Each number is 128 + 24 x the weight over its row's rms, rounded and kept within 0 to 255. Layers, rows and columns count from 0. Numbers have three digits each. The size before them is the row's rms in percent of the matrix's.

# layer 6 MLP gate, 512x128, rms 0.111, rows 324-432, columns 0-127
108:092158087140137111139123136128161115108109133120184157174148131077126098140121151121082119122148134152082128110126167087133125127100124107087112179135106147091141130140149143085073134124119128105163118091117141127120139128144147122140135147155156102107091168133120166132132138126140147131152112102144122143182118125126131084157116155164148146121130157078088150164124104103089146126131
084:118106144129100121146147144166159117112140114147125083103174158107108120108181137116157124088100112120101117158160124148129146137137120145185141100121126142100083139179112105136115116109109165125128160138078149114152103159116110170098146162106172147147117174113084095146061128119081111106117107145120129104149129114129116124134135131129153171139123123113131112162103147130141111117157
101:116121107106096128134149135100155115142103166115116117119115108123115139177181146118149138096144129136148108081153115138115145092173116086087152121122098130115136113112123097121109127146105176083138164172162087132108107162107119149202113148154144126160101127116058104157107112174118135092122149130093152142142153115120158122147121124138121131141129113127132127150085144119099116118115
090:119117133098095133120115085106078159106130139133137095134174139174120146109100152141102111170150123202114128111142080130121155086119095146120125121133115105144138160141168086127100120170160139090132093101127160137140141123112097126132105160091103121149084139155126122083142156129145136132102125139112112173108095103150162119103117092148144101118141123106150150134117117127091162138137
106:144173146086117149134124130140135133120127175155130174109130139112117092167144118139108159152163073126092154142129145128115107134164095102127116130116145107120058180125094154131155150126126125110106086121043112168110128128156133082143118116073116141141092118145111124132131104146149131132118123122100108129162106112166133116124140136136126094160091105148093136105117143131105138109123
101:163116106167123109123137127110158119080100110096159101138191141163126150134134127151086140136122125090127118136135135151129182145093101128132098084145130094110095097103121156116101130144128090151146082122113109148158142119132108108181085136139135124111171134098176102155131141123157126109129138122180133131115119141137148102171132089123132116120157083118151144116072149097130129125116
079:151157108094127108143125151134120116108138133119107105097123104119153142129155109102116102108119133127128153145138123087162150103140143116142136113125150133105182088106099131129141112165112085153118120072110120145132167146121147140136130131162124068117161131128139172116136206082170120132153166083107136110116167175111142113118157123145134155134102163101144167115125141171160110136111
102:128104153130139102147142098151119140136162152154113137146106063156127156121128164129161203181140108150152130140124106126114160121155157141094121139114148129105106147114125118125144132144145149152162142130127124171121121121112140139100186115176168123126130169107116105128144165133092162139143127113174129103129120125144096120142124181117103097167160162109094141134126143101151104165095
103:141133139113123146141131098173141087086096129117148151175136156150134138143103118131130116167107188154112121113123149094147129132162120143095106124140110114097091146143121154129123158136136177085112145118076156153137132111121079129123118164121195126082138122082124115131150123148134175112095146129138139090135105132169146174149096138139114100128145139137162122140124162146150090146127
073:126145196162113105113109128116146143091158115167084157186101088128161140089137148189159122143120152107138126137148074129180096113116127136108134130108160112115114106120088129169152125135136152123153145086135135144117139130151155148100103105130132129149128137129154117137120129154096135148141132095149099106144127119167103113109098195128154126151096152145127131132095120126164145111148
106:117118148145162149139144097104097113129124118160106124115082127108119128115154144118131177130141104124130113093130113103175098116172086130144089155145114152121129124174092118070114173133129112119120072142093099170107104173139106142154095143144101126089144124136157117133126108096094140157134133154151129095104156161142131101160140099127135119134154107133192153111147106097122134158124
096:148139169130141123149080146131147164157138160095129064122143116071076135086100114128122127119156111102169122148122123102103121132157146094126149148115146117140125094193135122122141111138127140150127156147118114134132110115132145139116142156120172112161154094142110136106136116136140136168117136166128117133145142143164123155093184172119165146151082141161157124117105168139160120123092
088:156114126129126189144127115131136090094102112125114167139107121140150117115139139128158144111092137092130137103194131144147110162103116154125113156101155143118140103169107140164093108148082125096088115136081113141121175110144135124156119112130145134097092111138112102103124129060075151102130112142117128133112137135139115069147153148148141138119091107137126119111152165095159106107110
115:160111144125153122148115142128082121135175141159107115127153103094068165149111128162107125124149099108090123160183118092131130151103109152161145110122182132160102174164113112149159130096139141164105160134112114128112102133147114146146120108118155133147153151138133125139129135132149101119112141112138089104153102142133133142114148117128163152111124092053106123130127130114159131134203
106:089152161146117132146095134114090097102083119154139098103122152133111107153116154120100172125143136119159153110075172130130147103129146112112137109129153102125122127125113140126125154139088084153157078131128142151135106111130115076110096147072137158139129148106134157115110133154086131115115165084098140111146156067110137152152156090122133141101149149130154167126089103138131139151105
091:136149120081125126147125156095139080166155144142138144141103128105080109135150149130132135152149133067121095172156141134128137152108167114104105151152098128118089116158146140119129084143163157111148118180139082158096095162111154102133160132126124156102145128110101126129168151083086141094171097106124147126144116103110128155125090119108113129123112101129119127148185146140131130112133
102:111147115091116126114133153194140140116147143081125141099129144108135148111116126154112109105109123124128112098183118179180137129142149140094136126128158094148164121106115109113115096121138116101118120088112147087146090113079137141115148152132157133095157112110123132112101143131147206119152143100135136092127113104146152166101161079113125113145160138091083138149151161118134125113135
109:136115155131131115124115112063138100108110085122083136124132182106100110137164104148101085168143092140100122100152137119107120124147084119121098165108125153077102128148133139107127123149125131131129148174128108113098117150122150116124123166172168117130151125118108091154074155125136138125124105152104126103132141150092166097153164131114166137136098109141142130107147163081158145100147
107:092133123111190155123137061115119101135105146120154137096095156127132144121140118119126152120100157132158092097108135167134097112171110158096119173091154130112127147129109144175117152143097120100090130093087126136108107161144124108113151110119089155156130097147111122077107124119135127120156144114134125151128095126167085113130108083092094096094156119128108143110121102129159147118130
107:133131104073138086111122165070114076134129120171150124112107149068133157131139145178127132150139142103165146106163144146103135160162147111118146129109176118147121127103175132133144139143099146174097146145128119116124093082135173147087135139127137144087161150122143170141127139112140122117141118143133140126143115178096132105116111112091142142135119138125112134139095119072148103113142
091:155162103134137180143118068147184151146103099122114081141157120097147110110108137116131158137165144162141133114084151113132131098136127146097142100150116123133160135101119133162102153129119112135107100081167095155128115145149095110132146180097111142123137092136153168104118135086113146116119141138130089143098090137137140162118152132118165106128151152147140128117108069142121152104157
077:081122103120129112130126096155112123158155128098121099126115114121107100120160085123115152112149127144133119100137105165166069114117162122138133110122153124148157139126124126139166086102149134093139183132134070184138104158108159127169161134124171146175119152123139129079129144150105116143134135131122150128101081130171128170131111102126145145089136161109088126137117146146096124125096
082:123125092128173147134107121127110176182097126101116137101117120110091105106093154106118149144119135130131092142166110127131138114122131164105152135088124134161130103120129107129130111132112120133143158092146112148121152179091141129124172121162095156099160157183094108148170128113098112169124101122093116095083147117153149117121120093177150083120130113122153095103119174129110149130129
121:189098133111136099133171108070152125116156128127136128122121125201140155104106143120151146156083129119146137124153133109143094133147120129128125105135146132081118117101134114088094116112122166195118133095144158106096143154105101139097143112150135092117116127140160117181109167136106132118092129161146149125114115135142134091164143110133152179121120138117116110116157150139176141143095
114:078103117126108143137120106100159114099178130084119101108082128154162133143135159101104122147111074177120118151090132129132116132146119120137100154102125140097124137158123114133155127163128084138131078092131130127113115158072122093111128127135092145090138093135104149142127107134149140165152097109168139121146137165143124170134110136131167109120117146128155178159152117128110147093085
105:123121125126124152099113100107107121160135099123106116126142144126150157096155189148100158138129147077122143124138151111066103129148136139132156117140118148092123113151102125136128110147132134142145109137133124166132101131120146130120156136129107113123159169078122097121069129115135166134133091085122103090154128087179128171135133111131165126159125136088120181168136133129149147178072
090:140167132148078179122141110129143126153136133109136102159136126163070118109100115124089093119164151149096125127151110139144103095143117138164144133078076130124152105079145118135129121091132171146121090141089112118104117095114100121154194131141142120107083138128118131125112130129138132116095131138116146109138107115125110171149107128087122121133109120150145137164085106146086168088127
098:127079127157098112125111139116127086102107151124122092119144147125151161131157107150150139107162128144127158106166122130128119114142101050101134108166150098085128106135129102103094162185119146139144101116122177103127132130191107144118152120087134099124119127111115155149105133165119083122111133148119124137107141161125120123103115124116060130127146117144157159133115163162094136098108
098:142112101087117130112123160162144158107109130119165085107163136135130088138107151097163123162117089104125131131156078162092155157134166159136102115133160127118141123114121126105109175120128119134155147111093123148129110130126116147133136151132174180124106162142145149132138179088137115165115126108122156174170096109128141063113122118083142094131165108119136131140109125102148112137100
101:091143098172146107109133141133158135099099077146121119134102142136071098148118099132133134123140112145149122074135127140110154124174150114115126110112109150132121105127142135122090144151113111135110135126132132100162138163097118144138120106087147175154119119123154135147083161089193111101114099134100129104159100158148164146095137090103147112122115134160173083140127096109103109085142
106:083130130134142101157110137124107120137180091136149136134146134102124104109095138116107173134170141144099095140099169117075147114109107100120139111124083081180066124182115143109108119120163102139160145176139148152123105134101111153100119151118133122113127110105148155122102127129128137146093157128102082105153127120124133141110127123123096141121132093134132095093125172093122111093101
116:129147111126130136163128135112098168135115133151144169134135104137131100121127100111120185173100136143160148104095096134160112155150107164147168119128088100120105199149075154140105134166148168116139137111122112134126124111110115130102157122122168154119199138095104085116181161115153113128140128134145143080139149119108112151109141148107144152114148133082116126137121114107109123126105
101:136098163130160157112157130129138130097079122104160123118114151076129147107126158125147102162152128164106118143140090150119132093131134118156113120131143139133138119143109162108113168128110145158095162144130145122133112127118117146150129110134142157076121135111102182137095137092124146171136153129121086128119093108101172183132153171130130098112114124114132175076141172141156120133187
091:159152150099137169124140149076127133104185118124106138103138121096113057149151134122139140129115136110148099156174119146131162126124126145130124124093106121117080116122150177107142104087166097129111117155091127147135128131130155087151079127109101104144102125157113111129126099101157147151160113144124144104129088139115127087123172132126192120145091108128120142126156124173101132142137
103:126160110103087149156107109121115145137144133139137126159088080112132136117132132081147142133168119127124107122122111146110177090123159127137139118082167129178101114124132178161142159149111137115124064135140105130140158157118122128161101154098137168160145148150134107098126107116127135149147093119099150108120179108111140140064139099159104169180155138141117138134144103131101134112134
091:120109152131195153087100114074126098138107134135109133123153139158093130150103089126132166120130118110124085115119113099122156162072110114153119107128148090147135159138150112089151104171120107137074115113097099124123162189119169120166165130121137104180124148108119115153120133128158118135133138079098128137085130141142108112124110105110157114139143151133142088128105125112145116116133
092:161121171121168148114115119152151132156096076089183080139109093130108104109084127091140131174144157071110123147109170108122142121125141152128125112146172170123114137116173102170142126140117141149120145116111107143113121156114110135136156129097124150141094121130127134120134149131162132156132122147140097142116168149159093135126141139145119158102120173097096159080148145156111096109126
103:104121154124114115150111048136117139107110128133158135113117127149114174111173145161136125085143115099139113159128140134131102120132139113069101132143140092102167101084082148142130153118099164118140095143137104119114063126172136120095111131114101114078088139153142148163158133148142118114074147134144113126133132108143128140154138136114120138131165145086138130124115136115118107148070
114:159133120082146143126163100112088111095114175141152122125104104087145133153185115091173173105157161119128113144152112104097131138076119113100114127124116114121131161159145096122095117149161142120154171155102118130134131112119177112131116128133107111134125068128138096138155167124080125097130147134162146118158125140156138112098122132143117133162089088159153089137146112112108128122137
101:102135096151113160134122063145119131088139105130127103121174156129093138177119145149124163102129133158104189113124141140095186099162075080112153137134130145147090144107119120147140094140139144146104110123135121156176143130134098134108120136101126105156118108123166114155148138137102119103095134107084128111119166110133121127135114131135092153173104134157142120146094155100129093100146
111:092165100147090110182147102113102126136118109131156162083132141134138134157154114131118142150106084140160045139102159100124154151129145138133138158144106103138147145151072119118141127091147108111152130089159145110123114143103159102129125130158150118095105120101076146089100133148112156138123094133142132123132127087117114182146170134119121090110124140133145147130130126161154160107120
115:126136137120138126106132123121144136109077145168155099112143135072138128079136152129102141103095134092122141137106140107128101159124109140128153110118164126141076141131107146128125182136117114120111138099113123119157083131121113159146132148129161109108165162154079132120135088149106108122145133107129099098134103111195131179133207108119137117134119083117136100110099133098138112093093
108:110116155105115126160080121105103128138106136163142158124117095109089167177140117121133151118118119130140112129126107115138141155167114136059130070127153141097144175083107107115114113152125136115128135166164100096106105123110132109140084145071134116088142138155123134182145156110077140098170141081120125113138128119143116157136136118145137135159114113135148102139156120100147124154162
088:143150143112123075171064115128134154140112152161119132119140177136141105172102112086129096134131143092126118101102126110108124085139168116093127168098102119111084127167067117109151120127132138127133089113091134147132118155103166131092187104124098099099112133089127119126123108125137138155124125105118104127133121086106136133098142142147138130146136146149129142090149098120139072110116
082:104148150131115127158153115072122108143102109145095161143121117147088081116121092108129116093133152088146123102159139067122128159134127136136106122097104125110102139127145146141114123143122147118078067131159149154109133144122091125115139150090109156150076129110121138107113090080149112136184114101161130135133107140129126160151094159120086138112125147160129111159151113087138097143108
124:111111117131121178111109123134107167047116123106082114081134132124133149163189150143103123149140147091136127134130140119125130124123116152097172114142147097106149127119086155098109163158108118125142124138150113115135106122121120162097110114095144096117112114063108179120148176120117139106152132130095177105108115142117131111137152118124091138122102115145138110131134137067111135087128
081:117104101147137173111182117156161127132163131085075111124086110123129119157105134126160156076124151184135114107082085141107131117087135146154155133110125139117137145126120106123104177144094152120143119110100118136135127147117131095136141114152126141146112133153142089161094147117160123170145150147137125174120127149118141147105147106087174159140153152124155130115145130123163176167133
095:091138093164129131148124118161102123127100143140106151114120130152091109146127149126128116100113133173091147156146151154150137165128158151155128136106127132173151123121124155106160093092151105125133169123079091133115106110124174170161138120143143116112143102110119148138142098115098080148168137157140162105131168147128106166128078155132113109111147099151127167088114110165152101086109
088:171119128172147090128154120126142102129120153104119130151137083064141167143107115120132191158092102143083101135131145117128124158134161151116142140108143143117128131169150119148120135115117127141153113123172128095114107146146118141168146115137134107168149112131118122125129109112105175146115122162085195115131136145146138148126118112106120193165121158163142121164090128126117159097160
078:123150084144153081092070140155112149129122118135142145103144143109097146127137139124141143108137129065146098179136121093190131145147152142114123117158127107117137160133115107098131167164095123127124121149140126180096151129155142140123124147122098103074130129105150142129108096140118114095108156098112179123103119152114114077118120142146103146080135088149117162130127157155116124104103
101:092132097108155121159108128085133140128109139091162151105128107174110110160129161166125115102119161156141107124144148137152114138098140125135123125128094126115172114131100127133125128151102134144107174096095163118112101153126136140134102109117107143156149181064116169110127079137154134103201126134107111116100142109151112144156148132104109121167128082140128116167077140140151133106112
085:136133106114136156148140082069162123123132125125117139148136111126142142120086126183143130137084102125104130152154137139124094134102169164136139128104116166120121163113112113087098115090107145148114136125134106123129122066107103131180165125167133150172122084178126131144139127076094126098105166131171102152136089144091132096126126155129126134124136120137076123165121105147119131125125
121:132118109129140157089161132142107090134137121122133143151143141141148142142200197168164118129111166165127124121118142124111183111160128146111116151143091111164131107135105121102120103099122139127145138161094099114121102118153159140148112086153126136149116112143097116132145147144122138116203143149129081160164183120094136151147142150080145141139108146120130099151138117120145104106135
085:112115161131111103138162151081086102112136124094084126128090146117116151089087098145113150091172134125144101060103127095129125144127115131170092121161166132134109171152115100086125133078116141135095158107065119142129097134144143127113125134132133114103157108126088106094132142145114127164133148155141153121144120126129105155112126139121165123123125101141095131141143158158085138144157
093:157148111160162095158111088115124118118137143097114137134142130137145111126135128106111139147116126121125099115104113140111106113143113118096124112161179101144122119133109130107110147125149117139176081141095104103111178117126141096130114166120132118115131101124134162168128128088124104122133135103111146069132142098122105141142156099153220127143150136102169175076079163109133158116104
126:125118059144130114146132115139135134157123091180120094155170110151103155123124187104137132158121138157120091148153134113085147164135124161129116141115118146132123162083124130143113129153171134178151137154130113155125119111137139148146133130168165131110127154130126145145136182095123154093160157155128065138139082154126169131120114117123147114104127120113151101154112133123164075119123
106:153124146142125181131110092116097111162113127133107113137114132145106173103173142149161104175115138151138157163121132172150113153118127181107162135149139101164120165122139100134098148092147151078142162135122133103143103120141160123149159132091132126115149138136074152147147155126092164128132112126118116145076149117118124145112158136114138117170127127102118148140159088134104084165168
124:099142141159099113110065150116129177131078098120164082138107107122112120169154116130104183124160153117143117148139141158082133120100120170146117156137103130137112126116119126136137123110175128168162158109169099108118125122152144123127137156138132144148115121128106098169132123162141164120123123131142145149127079121091076172122140139087123102174123129130149102162112114108169151135130
107:108158082168152162212165090146155134117115126127173132143153117098129150157116122150095134100156120101060121136136142147118152105130150146117136088148077119123164162105128119128163165122124133101106142101116123117162105129159147141137085131099142099103157134119089141061127141097119151152129085163162148121136128135144128138125133124107105104116139127142136119144137134159146132125135
106:152123121162121140177109101131154103129123093122156138067151078159134148126150127147165154142155114124123146135124125136155117139144112104130101111162089143170142139091151099134161085095103114120109173115153104198100099139144130128141126110157122151164155135129127115115125127131124121117100131155087150102148125125143174135149135102117103157130153072124138123139116140145181151077151
100:158172130180112139122155101112142135105108126127104127165075118142139131104137146097146101160133108155097127132115152074113148127150111129101126181144168154148150143126124135132100155139166175167121118083105176131125114150107147123179115134126093134110091117105129139142157124150170153071092129117116156137125151118164125103131134126124153115120135121102158109093119101111167119146083
087:131084102145107124174144147090099098113101149179118120101141144122094150100119115104132081145122152116101156136127083137100124138140107130108109144108151137139093087144161122130125140174099103102103138111156126125157095127145165132102128113129146159095137118110151131162129121134140118109122108161096061134143153140159112186089094114108154107072115123163129122103154104126109160135124
091:143107178131109128110148193109142100093104139124139133123160130080142153141118123155134143115133165099106129086157127132131109131125147092159126089082120137143085139138149136138107113132133159147099112166101142138148154155135104138122113119130151168146114103139198139132135113151151105128116171148107093160152109130187191116124148136158121151122131160136121088168128147102106124121152
097:082096130138148170141103119131119123092113113166125107148137145136111103161176111082111147084160127098196093114144119123100133067119166137107140136116142110074114137105099140146121107164101129100136144138076133157124129122150125160128129149115139120109094137115101130104133118130097147099165133131132111092092137123100108141110093135077105118116098117124152154142131155170155113098146
105:144142101114114125127153113148120114104134157126125134122082129133134157150162190135104140158148108165106125110127141136155153122115110175088166111147145120145147138130133105100161100147139162088122095158135103131145159142107141146102105146146155130134187136134128146103062119141105151105168128106134133098144113155149121162123158115135140082132115110140142116128121190072107183104147
107:122122110166095125145132110149166129139123119115083133103165146156097129146079161086127159157138173153137153127132114144107113126154156129120127139147116133159159124136085125120104097146089128131092098151142120136102133125116156141109184166145116091128143112126136156157112100103148159126156074113091152146129134134058162096149101179140112124134099115134118107130144094103131112083134
094:100130135141142077103104117160163115141129135107089137093166093164151131126098177149129124130141149132140141124130138154169099166124116127107115121149114109154127153093151092107098098131127110150121173113155160128082108115124146109139148108112090131195177156124129114133130061141110120159126129107099115150092090146163155126148143116137164133139095112120095169148149163128126137119132
107:132156126139111149143169148143104151094102137154120082092123119131119130179119137134133138120148121097156166171109090115106116123159114137137153101098124099115113147084123172166169157133137131104143103147080116135081123128103147126085125121176140152102130126109089100118151172116154128112120140149155134144083155110117148148163128189139116166148113149144170146138151087121131147126127
084:135144123133155106169149150153121122137089163107158150142123084105137155160140064122169074143106142128133094119163144119126168130128128131134126157129117161099119133144100147138134143190128152127147162098097159098131136129172171159105124121139136117109122109120156141133099129114142155138129155125136112143121106157132171107123180083134130137092175155155110112164130146145080086127107
079:087131130147124112111172113087154143137134163152141138164153168184091096118105114165133102116159119103122121110123122119148135107124098146190134151114136159099107126110099106146130166155141126145142151094083173168130121141139134118159109146140123086144129113147144132171133113151097136095150117130138116123125106169138112148081134133113156181157129141158138105141182099169147140133125
116:128145114117161164082115108114130120102127145152122079097116110122135124164192166148189128126114158148154154140119112141158118080146146111172125106159101142148080150142130130160148163139131160130130141147155114113117122138114120091150135147098130099143137115131149143098158110111129138128174161090125150143092119134144157132120133154119103097182120114148088160105106086162135105098131
100:147148106140127083108102117137158101157150164103146112117120141127132145167120151150132136128156124194136130146087141122112107112150132129096097100106137179173104106092106122130138149161136080115119139140131119132137116152121121135151132123111134141124154120167094168174128117129083178126141175099145107141114137129142146168107119120066137080093118110144138107128146150088072145143132
097:093128199088148126132138120117177107112156156134139120167139089114135132128133147129101116107091143111153085119109128146120136104143144131155150138125168145114121154132112137144155148112166130131151144189142113118041122111114144095160108148142149134109085128134121096130133117106114107155130108134137128091121144124089111101154139123144153118152149113113170122168123058120134101138083
085:110114120119116145101081169144122139175162121114135143137139110116124107132133107090105156096109147116143120126139088140129167116169150086150112107099121091121114174126099163118126153129104118153155124103101161116163159092143128123135121137084125121117139144097102127195098122146139114149155106155122093171167131117129150087085124086121116079116128136134141167131093181134133156139128
079:144137188168150108171137143115106132116110110104142141121165144114111127138113148126110127177101096142121113171140099106129131136121159107146147136154159109107126077161113063114109105086175064114116144145100108112134144144151150091121171137137098140113129098082110066113128127137099130120120139158105146113122145159115136140132117107104129129085090124150092107140116102100135120148132
103:157101136118136125151120133131141114096138162152157064182143114155155127149164157143115118154151130100148123164124088084129148155152085166140114095148105150173097083141104106106132106146137151109125128146126141133127101135115144106118157171136140149144110125108168131149175150124124130132138148066123159156143115160105115151122132134157125152190121114132161084156115140145119115145155
088:128104158116127107114140121154113101166089094124070118119109098103146154129152118138110093167143152126132171093116130109104144132161131131128131124124113088173097108141129070115090148128146165090093152104165132104149101139150148137099091117112142101128097162111104129152145125104110076134113120155107114150089145124132133120077154118090178120161141158131098119112133150169122136126134
107:099099133167099107130089127159142127098105108130102097082120141162116119114119138126125100142153120154099136115155094108179159151115134069110130143106136095099139084113107060143110114108121124127171135106124176185116178130099069150115112147140083155103123140102164125126129130116132131137150152154143133135138122146130133154097113095125116156148141121079137105138113132154142139137143
109:141126143141123138149120089113118177125144113082186100145134121113136126158150103103091118137146113125120088141127114163101198116134131098125150158091135118124119118140103116140107124109131115089113142107118152061134154100076154133129131126143142093162109107151105121128116150169121082124135132087143081139124113139095107150123145168107156113128164106077155110132172161121140124121101
096:096117157099126109124136060118144138086162129135137092116125144128131117157115154119151142161101150116105181107106124083140146104138126124127125087102179133103105151078111088142131153167130160124084132087101136143141146113093107157087100128091099133102155134111099125150130064126119155124075133170131113104132109151150147114164140129148106126122148132134158136143097123125134138139140
103:105134101112112135112171108121089139103124056136140115165138101149164125166173120109171150145130103146078114157128125111117160125107113082138112106109151100151081154122103108143104140174125137124125117133152112133131100119114141086167101123140108150141132115080121184118123105099165168115128095114103144095127147119134138146110148101089090100164117099125101136143114153127151109118124
121:111112106160138173134086096104116145132131149108118074130086147088127144125124093147074130132157130142155158136125131147144160118117140116120109154096117120164160143138122116130106061103140100132094117116157100114128072133137121144139114099142133119094126105121137147112160161106107133158121151102120200162126158100110131109150111125117113161119165126127165151159148111118087092100098
110:157136110107108132155169120136094124102159163158167110087155118152180131120143141134086154133133160128124103153177117132092126129124116135126146174147112125135115125092112153189129104154128123136124139099119130115093103107163161164113147098163109123169150114133099145137107163141098102091111111159115104140142100111104179115117101138150104147167122147096133164125157142123177098140123
100:133068150197191098126137122178158084097113146142098146132151155160175129106116062117132135158113132108150126140134132088151130164132117173133131132128143110120132127147094138122106148137129113114112170118144163148142153130138142111132137142140141113144112104128122083135123116117129166147089112137112148156115081128116083136133128108159154112126126121108135120172151171150107153131082
104:119094100133177111143137084095131138108161087106158080107104091151132102125108124123158113135167113130123112126116110129101133169111094110150089075170142131180107156085138152135124104113060142133123096120152127131108115105112113134142141125123133111139136087145135127104113112079110127117161154136098125148121129133116159124116165151105138150118156088186104102144121125114139098090135
091:126144104173152111131131131153127121103132130108138132138115109133148131168065155139144128112109090108154095136151157142122121120165180129107106137119171134143091134086099134138101127126139138138136127144164053113146132137136141096102163186115146157117140167090168148124121125156142107132089164130139156158120165130069125147118131116111075155117102121132100138164137090134118117107140
098:131154124174107150146143137090162080175112121117122134160148128114154130098147102156133121092140159109126109085123132092136127167154184117181106141087141146146120120141130127136094107125155123172153126138091161146140112067146127134106156170148162104155135122119162150178114099101145124129095144161113138104152176125147152115133111114142127136105156143122113154137141096096149107146112
097:117185117118129145111115095150157125125094142145159146109102164093127149143145139170096144142145106125128193128102144129122126136124145094111126153082129114101131122116133153137145165126137118124130107127140054105140104164157105109137103151163130083108167106153123144147074102146137155134105115122135162108118158125121111121132147116097096170108137153114138155134107063149185123117127
088:145141123136116118097110115120108116126152121191156108128098084148146135169111142129124141165151141110107114142100095098120166163105163110131155156141167104153140182125184112170110113105146127123112110142088154100143117165137162087117163114149118135148100114092151124075100137132160097127148109131112154133117102114145130122125159128126115123133137131108119147185127093112136130060135
085:172127103129109104120092122148137097135163134147125133166146124129080112133104119126124109139170137157141147110089136128116138123191113172084135079143114111111128126135153120133130153111139142080102142129177136124165093150168179136129174145136113131150158135148074083101140151107106164093131140139144081091121124129104155113097129086120162087125114131147123119128118117144109156133112
119:104142148170098093111115098125138093128108121119185121133123100099153166175120141133158143097145135121114103099163135118088154138132129122111165157133117146153096121127186106147161140104120136149120135119185114164130077136124176143088114145110089114142134148099133106128104108129166141152083177124128154168147140125119156127141147170134137153086144153111147115131112097148139132153112
101:102139145159088109134120123103125093128135111081143148119150140123184128147130160094153134136126142138154099167127141141108129121126108122092074119120098132158165161144054110127121109137116121145124142165106087118124149132106116109113097118090117133075150129178117146127127101142152130076148122076122160078128103104144163141117126142124097148126135168121147114105123149117142077161119
079:145140121176121107162119137125144111141115134133156113105159086099132145122100098108119147132105139092163115145123144153170129126075140128113153138145130106110122130113106141106109093105130108144165151141135147131127148133138152112109142118180171116112153122189092140181132118097110059112114132180170164165144094136128147126129140123163135149140111111119093117151102172150162133174133
083:107120104158107139164124122114152168086117113105142143121138137150153083182182105121122159082116129175115106102116174134120161133084174112154160135114112100094140147173108118111144096119161134089159159130103139136111152097132132130136101156127127122118114121123101162137114148127103086131122144165160101114138090121094103133153108154155152099093124143166157131148141095143132120112127
114:141166144173120135147148110131185144090152113145139092112115115130125142151151095157180100152138105099127102168103167119096131129113142144166137144129113140141120144150102141140152096167164129108154136130159104129126157132081142119112094156118100127140125153114146144119125137125172107170093091095132098098184112124104142157057129136115143126143100130157138118159144124139086133144153
103:101114157076092140131132130129127113142089127159177135116119119147132107165110092129189074157110140130136116145151174135108148115111145134127107156115079120129172149174111104113149101143119114177186178131138157097096098112114121093137115143173113126130104091106141128115132169137181120110142113110140122128138125130092116128126123141104146135162133112120163136124166095150131145119109
109:118086105173134134127140139156141151133162145136083108143110134112086128147162149140088108145151084109129104162118167110131138105137130119151139121080098154144123157169129120129159137160089082166111115180157126107104108103116097143123124118133130134147125151058126143126131133150127135120138154128145081107117166103096127127123108091103097164156149125169127126096134126170124111079146
096:095115094111156150126125151140096089091119102156129113120160133118120070167172155133115084148144170105148107150130172150104150116139141178136136164120103098135108102140189155144154127142132140127130129133150154111131148124109149141111132136105103093105100086117156102148103137139123113091127146111120135151108140127132087153115152118150150157135158114082143100093128092079146161147097
101:169155091168144103145146100179184133115097127118157129089134158133137127148147103147127110156067128166127146092124093140109145152137115113131094133134120134116152150126152087125146140154160141200113160152132104132142116160119169160143124113153110123122173109135128129143134161146143153089146115167152126139161117124136142100122107145102110093115154132105129170101091148087152117127137
104:117117094111117144142106106126114159097158140145190115145131121140148095148112146124130204134172137127097125112102166111114144150135099098113145134116114128095121133161138139133123110100182143102116119105101142109121136130115108104150096149101136112174152147107165092116086139155105096098128138127107174129167125089137135101083179115156147116124138114137116106151091127126079159099124
109:125131121130075109124094095126135123140146140112156111180116111180106149135121085099144159096152126169128111128137119089133168104176133150139143133159124161148117088113165104113087160103150125165102142153174117104111107126137129134171181129099133125131126090129132088141149149144151120108135137134099120153106153152161109141074171120128139129121128160140150145116112162127169089117139
102:112141093142093149091105120139144113112114181116172142159136143149107117129125124116145144127134127159118155137169145122095163089143151094098115141128138133148113158107098159173111166125132138134151123124077133132172112102092129190139117066107148106162137174203150129126116126152079118131104138114125091145126170111111142148108125129100107139144111136139151143111100110122141132106145
100:096105113163144143088101099119085103122138102116148182152143116133134091116147151117124152162098130114149116167091159117154117106136087116098119172110119118131125133089146099077116099148150120139118057098153095130130138102096134150140138160125115101138116118124098100117167148064139154095147122131112143134143119145134172129111174141119128130111155138129126161147147134101101105114087
098:127108116138142134085093119102129170095176161111129132136156127126191115150101146139141093160169127147135162127137137157115117171131123119169146138161104098099164135134125129114148171139140152096165089147133156105160120097140176167113141106117112115123105121135111099117131169104170151120078077142147131164116107142135154127119134113155117161100076139115131125145121140107133152102106
092:158128170096111140106152127097171149109147145107114142076142137170133144153115086110144103146107142124107119116096117113127104096127130150174128121119108128122079105134135169135097119116120172127101155152136141128122159095100125117148126155152133131139098103133062105139155099115130147110101112151129122071125185094132108107168102121124122097132121137177121135145082123160165093104108
108:111158105075101123170148144148087117126089140141117135108118128108125144185159118141156137106146123107120151118193090147094142121117140145098143214186140111132142156107101122118106173090132128162124114151128135158177138093088136126147106171109144122122124169140135161136153126114090118122127102096170113121113131125120114100111130153131100161136117112134122117115115128120130156121144
112:141091124178122134115137139123133126148097164150120150113131162117147107125149165112124165132137113110148118112100160095097147124124153092148053137137152155124106143142130122137119123162142186144148110123116155176153124142128134130171121129166170099150172119152103154135101152140098157146145162107077137112135138153130130142111157170094088097130086108092138105129151090105102124140127
092:121122154084085144128102120175129104149150133129144090078142091132116102125164093117110133154119132162138130168136119120114142120082104176131097142098119125132127169162133092123140159143133153174117148136126149135124067122099140135173125125171163083124135142145096168139131088146140112122115117104109112107173139136116092108113139136138189159138151142118131124081115096130130123104106
119:103114150112149126125157123106158163108133162141140137152128123141105134138138129145087125158144154112159110094179097123151089141165161140127137088132106150112132145137124104153122098150099133112141114121137119163144108155080138111096135091149127117116116129075148109166128087103116135093115115130154074120170122137132071109122181121092167095100165108086145110145118130093115090126114